config.yaml
n_layer: 14
head_dim: 32
norm: "rmsnorm"
norm_eps: 1e-05
rope_fraction: 1.0
tie_embeddings: false
parallel_block: false
init_std_qkv: 0.051
init_out_by_depth: true
beta2: 0.95
lr_head: 0.00759
grad_clip: 1.0
warmup_steps: 447
steps: 10111
dataset: "wikipedia_en"
Each number is 128 + 24 x the weight over its row's rms, rounded and kept within 0 to 255. Layers, rows and columns count from 0. Numbers have three digits each. The size before them is the row's rms in percent of the matrix's.

# up: layer 5 MLP up, 192x96, rms 0.0927, rows 0-39, columns 48-95
# down: layer 5 MLP down (transposed), 192x96, rms 0.091, rows 0-39, columns 48-95
# gate: layer 5 MLP gate, 192x96, rms 0.0987, rows 1-40, columns 48-95
up0 072:116148151162100115139097132170108146096121140160119141124084126131110154144081121111119124165156092128117138146128136111125132140110134137193117
down0 069:146097096135079140132142085132118168111104108072163164097143129177116151100097114162127096145170079104145127131124115136118129131136109154124118
gate1 106:138129179135174160098121150118126135112143116059094129135155130117121097094135099130098154120131149156139143133155131162100154119153110120149126
up1 093:142161128133135176090131167087135113125120178124114108107161120145134083107124093125140097128101122143160104124158112165137163143126111119083144
down1 102:155073121113120093144150124144151130093077120192132139124127116125131164148138149143128120117115128150118143154118134134107083150112145160153114
gate2 095:145165113140110078147127114155113127100129100133133146093158192138110101108119162161129127135090163124150150188107120146109130106110136129173085
up2 098:125081140084120127130120166173108133111145142162155103145161128112151123128139087095141112102152131124092117077159114107144159096134134147078129
down2 105:140111119124107111141098145154098124119149122183167160116146140107132100114150120120169147143147165124128114168148124112097151067116141136141092
gate3 088:137104120087101125133159102134133169119160110121131109092082094119150101074155149108128119137118140100119126142106151146071140106119089106098145
up3 095:129136125171115133123136109113146142115150120114124113141143103067165133109126143133130193142163129133140136152138129096128190122125117145143153
down3 093:103145126153103156130134082110157145110141100136131089124130097095175138114142132088129206130169123122135137158158135110090151135131089103121158
gate4 101:140159136141160121118171134132141144095124112121092092094131105133126130118156129146096134126106140155088128151112184185131156124101107142138163
up4 102:110139124159139142179142102086167145155129164136082137103078126110164087083149102092149154161100116097142159152126124111158132127153161170124137
down4 099:142131150146146121108141133158192137135123090117106124155124085131081161145069124142145117095128146143112105126117139120106142137092084085137161
gate5 108:100109142150078122109130144133098106136127132134159149160094107090130101113128148120095167117116146121147113132133086170096115106141161177093144
up5 111:133111125111167120156144099075143141092152131119102171129127105126115130092107130108128105159129132074141119162145145099103147106128117138112111
down5 108:145065123155095099111137131120100105145123124152149132133098128107145108117104129127092185095128126111144116138127085159088122103135119173104147
gate6 094:178126173129156167112117131110103147141118140146103148124105121132121100102138071176190083082145138130127147159106134146109121127136184124123114
up6 089:088133135130108113179136117105181089132153163105108151118059098149148166135133106127131091161115134091133144150166077089106144092126119107072115
down6 094:151107182120157160133105135094092131132116132123129161118106113146137117138126098147165080072139162113121125156094122108091115112143165095111086
gate7 092:166130122119133147108102090176177159103121115103106153146133106123161078101121157146168139084141092119135151175114157146138135100157151091076135
up7 105:133134114127140136094160094133156118124123118143171122111119075087111143146119140141096137097105095123151130118150130155165129164133099136092161
down7 111:089112155132145121136181156095080098136110119132145076127150126125104153182121104144101148158135118130124127083148098138125115171128102154138131
gate8 133:161148148133119115109133121149109160127137071122113168167100143078105138155140154124171163123110155122110133124113112078132110099139143152138157
up8 119:150113152162116133127137072151129106143127089088118123115125111110144151133114122159135148125120112119096163185120117099119154116182086133156165
down8 113:136109141085142119148109137124123140134183104135103132161109173158122123159099125123139163119110155153105073168166156112142090156114128097166144
gate9 095:103133165132126134169169092171144130115127101153073134132140179101105126146109145122084112153156138097140114135136158101126114129112102140161140
up9 088:128120120108113123134114173108134156120133142128157117128144141164134115081139118094143130106167104091116122149121103136106113136143146120113100
down9 091:092128125113102141146164094099134123126089075131084171133145088086126123131123111106094120128108129099168064134143116146124109158146114135131116
gate10 102:119087145105155138087198115121095103139148081085168139142137142082181109077137143099089129128145165141083148138099141134111140124145127125144125
up10 117:115085135095082104128105128139132134138119144157126114145131094088109137077111100097179150144083111146136137125120103105116189130124117147106127
down10 109:136109161119132091123171080104130136137135101113128098151125118095160127137113157111099140107121116138133159088128114180093166093129111149139170
gate11 106:149129125141100120092123091120086095117146129127169113110141138056160111134115099154147179120119152155098119165160112105120167087118159119131109
up11 104:117120142119132138144149137122173147115133149091093138133163114163150124077119124141097083152168104104134105144138173140092116122109164102142106
down11 112:172118138138108105128126096084114129114121137126129110139133140074183115097110090127092155125137127164088108176158147139092176076115136106158105
gate12 114:170108116159118126107137123168118134130150109155150114142158097092124053095133115144164147118115171142111168109121162119103158134116167139159097
up12 112:129160155133130105109125146170096159159123082163098157149137134103141139123130104129186137149132110133117184155135118076147119152141153131163092
down12 110:093112124113114163124125159106130102076167151119124149157133159118095174119150145091140107158151105168116103115132117140110153088129120138122138
gate13 103:111115134139097141112131105120108134100150129139148068138100114102131076128122104107152185149113112180157128157108062117100155120096142115138132
up13 133:138111116154134113110156122103141162141220126135133150138137155130159135142125123129120104139185140091116134128135144093114107073107157104084113
down13 120:113088122135078144099138086122102133108150105152136069151116127103133083130134117085168190152130112196165127119127070124103126147114130116131136
gate14 106:075113102163133115108152110136128117123167141104083110122157128159110131113125131152093142131116129151123149154137131136133159109088078146105071
up14 108:135141115170141148119127144144108103118088110139124115154184163111120105125097142144100158092127117157089111157132125173123132155137126143124104
down14 108:168164126121131137144118185125138155107072132135132144124110136125120112141119124108125100110130111096134092098101108141114109159175178120156185
gate15 125:117100136147145099151111118108183143147134154076127110084140095121125154128134125086134124153136122084128102130147111140147118064129126115088164
up15 120:068110124139125127101149142128117106129137111156122079132150138142154119132128109127142138139085163206118117109095138116159107133119102096164093
down15 133:093085122092146167106141167135147103127144140143140092140120165151146146110139122074134141152105170154097118128127107124173133137150079096112123
gate16 123:132130120127179103165087105088134117123140139120167133118098123171136144151144127157085129119138156069175098148125119098070135117085108139129118
up16 121:147136181120138141154130126152131146116103066137121112154115117117117118121153112131153159115137192152108130108147113080113107143123131118175124
down16 117:143135127143124130166121167100133175139124146123118110161142082100162127071132148115122171177120165139125132120165122107150118131139084124119126
gate17 118:134131105140125118090127125140109133129169156092121152075159138154087108086119133098122121115139111131098103175142167123133115091124152107091095
up17 115:147160075122128148087115156143119095139160153098108143116147119177074140114135152089125108101101103140122150121117166105139131129119083088100087
down17 114:132121105123143130125100193080159097135127144132135112094116129137089133136121146134120110119101114118131123114108134108154128149133094109135115
gate18 107:120146198139174126115131111101125109161167143122107147129119147097105111119118082094133130106177132110105097113100087145174095123085141139138088
up18 111:168089085139110118113109143125135181105115108110134117107100113135141124086146138133127148150143178100116127106175175121102177097173149123124152
down18 109:147143186138168114124120119082115143128167157129109176134124122108107127114096080103103125136152136134093113107140096161150076145095144137143096
gate19 095:137097140166145154141191118120153154111108117113085123150201142125170109107132123134132105127154114149076128148120145146098147127147130131156102
up19 097:129128137130139201143142162136159112091162148108133140147142122132128123115151097105075127101152133116158164141104154114140108147163133122151134
down19 100:085154120116128157104069164116130086122150114172173134090140113152121073121118137137145124116105107093169120126126118115134131153143128123106129
gate20 092:131161136122119134095148153159144105113104116130118148168138132116113078117156122123146139082161088179112124099105135154111127155116114126154141
up20 103:128147168123120133143207157111160141114150100146143147130132116075109134120131078136125119082139131111131134157161129148121125115137120119157151
down20 104:133122096139127123112090106142125113160086137150120107145131134154134100114133168137127161160117122166096101105102128150115131197132153122127105
gate21 108:151134122172134136121150168118125137142150167109088158099120126119089145118135104117112094165140153081108136088116149117117127129090189116093142
up21 097:110125129115108154180102105126099095124091123160160095154139129146106068143129183112152141114112098139119143153173126154093117142148114085161097
down21 101:112148150110120131096124116136116129100089070144130128190094119166162080129117157132143143097147122167131080135106103100114157082107100120150131
gate22 111:172105137158111103119121100118114107118146104108139101084148122125151162157118095127097117104126146153139130127130111084153177102132099154102128
up22 104:090164149173129153145143129149094110134114129096121128131133104130132133137130108114106133148142122144144160120099128064166130120129123188174123
down22 100:134131141108141135149117118150136130135148117131161138129136120115136098115165123089134129158119173140181132144130085103157111097141093170133083
gate23 087:121133151121092141152152118125131156124147119105144102172146071110121124093117131104129112132158102103139126175158129094120137128108153144114101
up23 080:130138157129138151092129095101159077119124118162129116119127107133110122096116146138121143084151096147086126120130109085166172116153119086168101
down23 083:096123159169140163106128135113141100129168110105136128081144130143109143116108138114096159104136130129131111080135110101103148077168140106146131
gate24 092:129156130146073147117089133150103143154147142118138121138087099111133131122146156120119169133118180150137157140137107161071114104132124133140102
up24 108:137090148132133097134145140108121124107115125129137135105165124142103138117108124098119122141144094085116090118136117106102155106147113127130137
down24 105:127172124159085126108091107110113146128158135142141106127086110127144143135121133110152173132104150132158133149122096137073126088156131107140127
gate25 113:120152139154120156152148119161134127112118101139093156144135155087099156143114115146131104128097169143088135160101134130140134148168158118138121
up25 110:135148125158125143197143122169141135137101113150142178142163145101108157149129154094119129113111165100110152128114126156125129112148170118128150
down25 103:093093132118161075119121123130118120082140112110151146079105121140126108098138122121120114118113128169122120142108153150109113210087109120122129
gate26 093:132092099165127124142120109142128150132114159147094156101095121114106155115123126126184116107142141070142116127144105139099135121115129121121148
up26 092:169122138138145107139127126100143087076130101137139144165145067127150132140123151136103139158173157127125118167149119148093153146154111088171124
down26 092:149176150133136113142100182120167131105121101123109144190140118117176122131106143147134130163105114152133130163166136106135161146121099113151085
gate27 110:122115128133122142163123156119116151142153117143148152143128086127123101073139116126093142175120163070106129165128092116120123085183135120144158
up27 123:135149095120172113094123145067160118172113061146106122128110125141097141115124142109115161143134148095098146119129091127145101144134126149139144
down27 126:162188096140167104061131108111167087130109095125081095131134175140118159162117151126124145120158083140131150103112096117162125178108119144133108
gate28 106:145106148145122155070135119150088163151159106115125131134165112135142102134125150140102114117114140159126127129141143139158139122157123153094160
up28 098:166136142118136152128144100101137089157159138135139065124112157135106116169133118147123114093168106135123128148153093116108179132082154127123136
down28 101:128115121117173108114102153157112158102127134109104141121140103100173126114122145125127151215099109143086129151142153112160096123126127145096130
gate29 110:145127140174165123110129096123127154175121082111132130125145104107131106124144116118087183108143143093084129139124127105110141130143142166151174
up29 103:123093134192117147096131123177108127147138126111118115101141190089131163120134151091105138091091117121131142108100145116126146127164128131106129
down29 099:108110179105132142118143113145113111176103130126143149109111166161146140113150154133138106148107148164138090141149141104122131163126106095098099
gate30 080:080129121062124121111133137136128101089111144132118170121140133158115114114087133055126145113135120107160145125126149109113136126117130140163134
up30 073:168142152178195147183135125101136126149125110097122098114149136119112120099117119128138097154166148110098111144187123156088114138156131154159124
down30 077:149145134129122143134107111106123169145143126127171167135149103155117151096083152133087149164126147112145140131131108138106139172131116155130145
gate31 128:156152159125130166101138146122128092118150125124144138115137158142135107141121147157112130140132178083124136171109108102092161131158171113163125
up31 113:155119161137119152097151162125139126133147105130107156130143137143132075161131148109135098159103150091104105114084111107093142130118181145163146
down31 106:175140125138149132128107129120174149151099130122111088105103144153110113141137166102098088148100111104154117120135116109118152193110117150109108
gate32 095:118106143078131111147151127146109128144151104122111119124171106112126130114140080169112164125090129109102119118131156121117135114153190136148128
up32 096:117139128212145121112107151145151129098137123144161157161141138119141115152112174086149077134146139126143134182118115125141126105116113110140109
down32 104:117132130144117101137126141168107133139177116116119160167146084121142122118164115108150128119134126079101140135094160121115124095154164124162120
gate33 090:162104132134108168163122132186130167136067145146106120118144161127087126134146145122112140130111126132090125174109117170097148115172133097147162
up33 089:134146120140145130140126141124121103143143150087135108147085150139122127117172125167161159127144042153148138131106122079188142129126125159115118
down33 089:119139151122174116123132105134144131115137168124111181099147078157181129096111126133113096123138113157136126069119080112128116191118118172099139
gate34 093:093158136101163149132099104102161095161128133136104102110127117136070172140134080149105125138117088151170133118155107126164125155121098135145142
up34 112:148118088126105086120157160139136121109131109142151130139119155113160133121123130089148138124097125119122169109127138123141087140126105071103127
down34 109:158131167117143180147111088112085165130150143091104136119146109130080119130093139157144119152156149129148102138117127134094160126133139169137134
gate35 089:166160124127172128114179099111154151128152116122102118157115095091154143126112141142136109085139133127153150137156133132111133104173130126133108
up35 089:076109096108103120138103171108150112128129161158134120118125117146103152119113119110099130188119170119126107146133099118113168140070162129145120
down35 091:141107079128111129124131142124147129146136181136121121142109121170129168143123113116121106152101134156119160136111114103129140122123173103135135
gate36 106:100111129131152088087097131122130113139137095116134140130119116127107119159123158131105099154140153155092131167123128151122110092140083178143122
up36 119:151153145142117164154156130141104162106126139127138122088146141105153096085124097128148144109128109110166105117137119132119145102094181116137089
down36 100:112150113142154073101113147125105140118123119137156135119136128114106097133128138111116114181144158163095140154149103162112082075137117158141127
gate37 097:101146138135127155120159151169166136116139124146158146122149138105130100139137141151113148120119147119106115134150192127138107101112161175151128
up37 099:124116127154143126145092138123116099113148146107100157096161114132141129116128105172150083127130151115152117151095118108093145106139140115124087
down37 109:122146126141125131136136159163173140106143130145131149113146131093141123125108132165102154128126184084122103123140193126121109082078159183141120
gate38 097:104093087146104129133135121152105156102156133153124123133119162143123136110116120063096115124115131144144116125095146103130135111090115129136136
up38 094:129141136122117124127144142149124101136152139156156135160103116142113082070144145116128162096148122090166116181130123143088123140146127143084148
down38 097:100156142159119094134133135157130129106171158161123138164131095109125126087122118120152177092119116118136139151108161134120136165105140172075173
gate39 096:143118151128143155138111152150168109143167179153140176123114100094132101134139151145143147104109155127094119153127110136104133114140123147139168
up39 102:104102108140142118127143098110108133100160102082164143134153111112123137110122108142108075135133115097162115126161126101145123084109126141057109
down39 107:149101123133131149136105145140153113131163174137137186119128100118119108136137118147119174096114138120098129146089114147110128118124114142129182
gate40 094:165124149122164173097091080134123136112145155123088157127157136104153069103120120139158146094166089103147112166112135115119138118098150115108113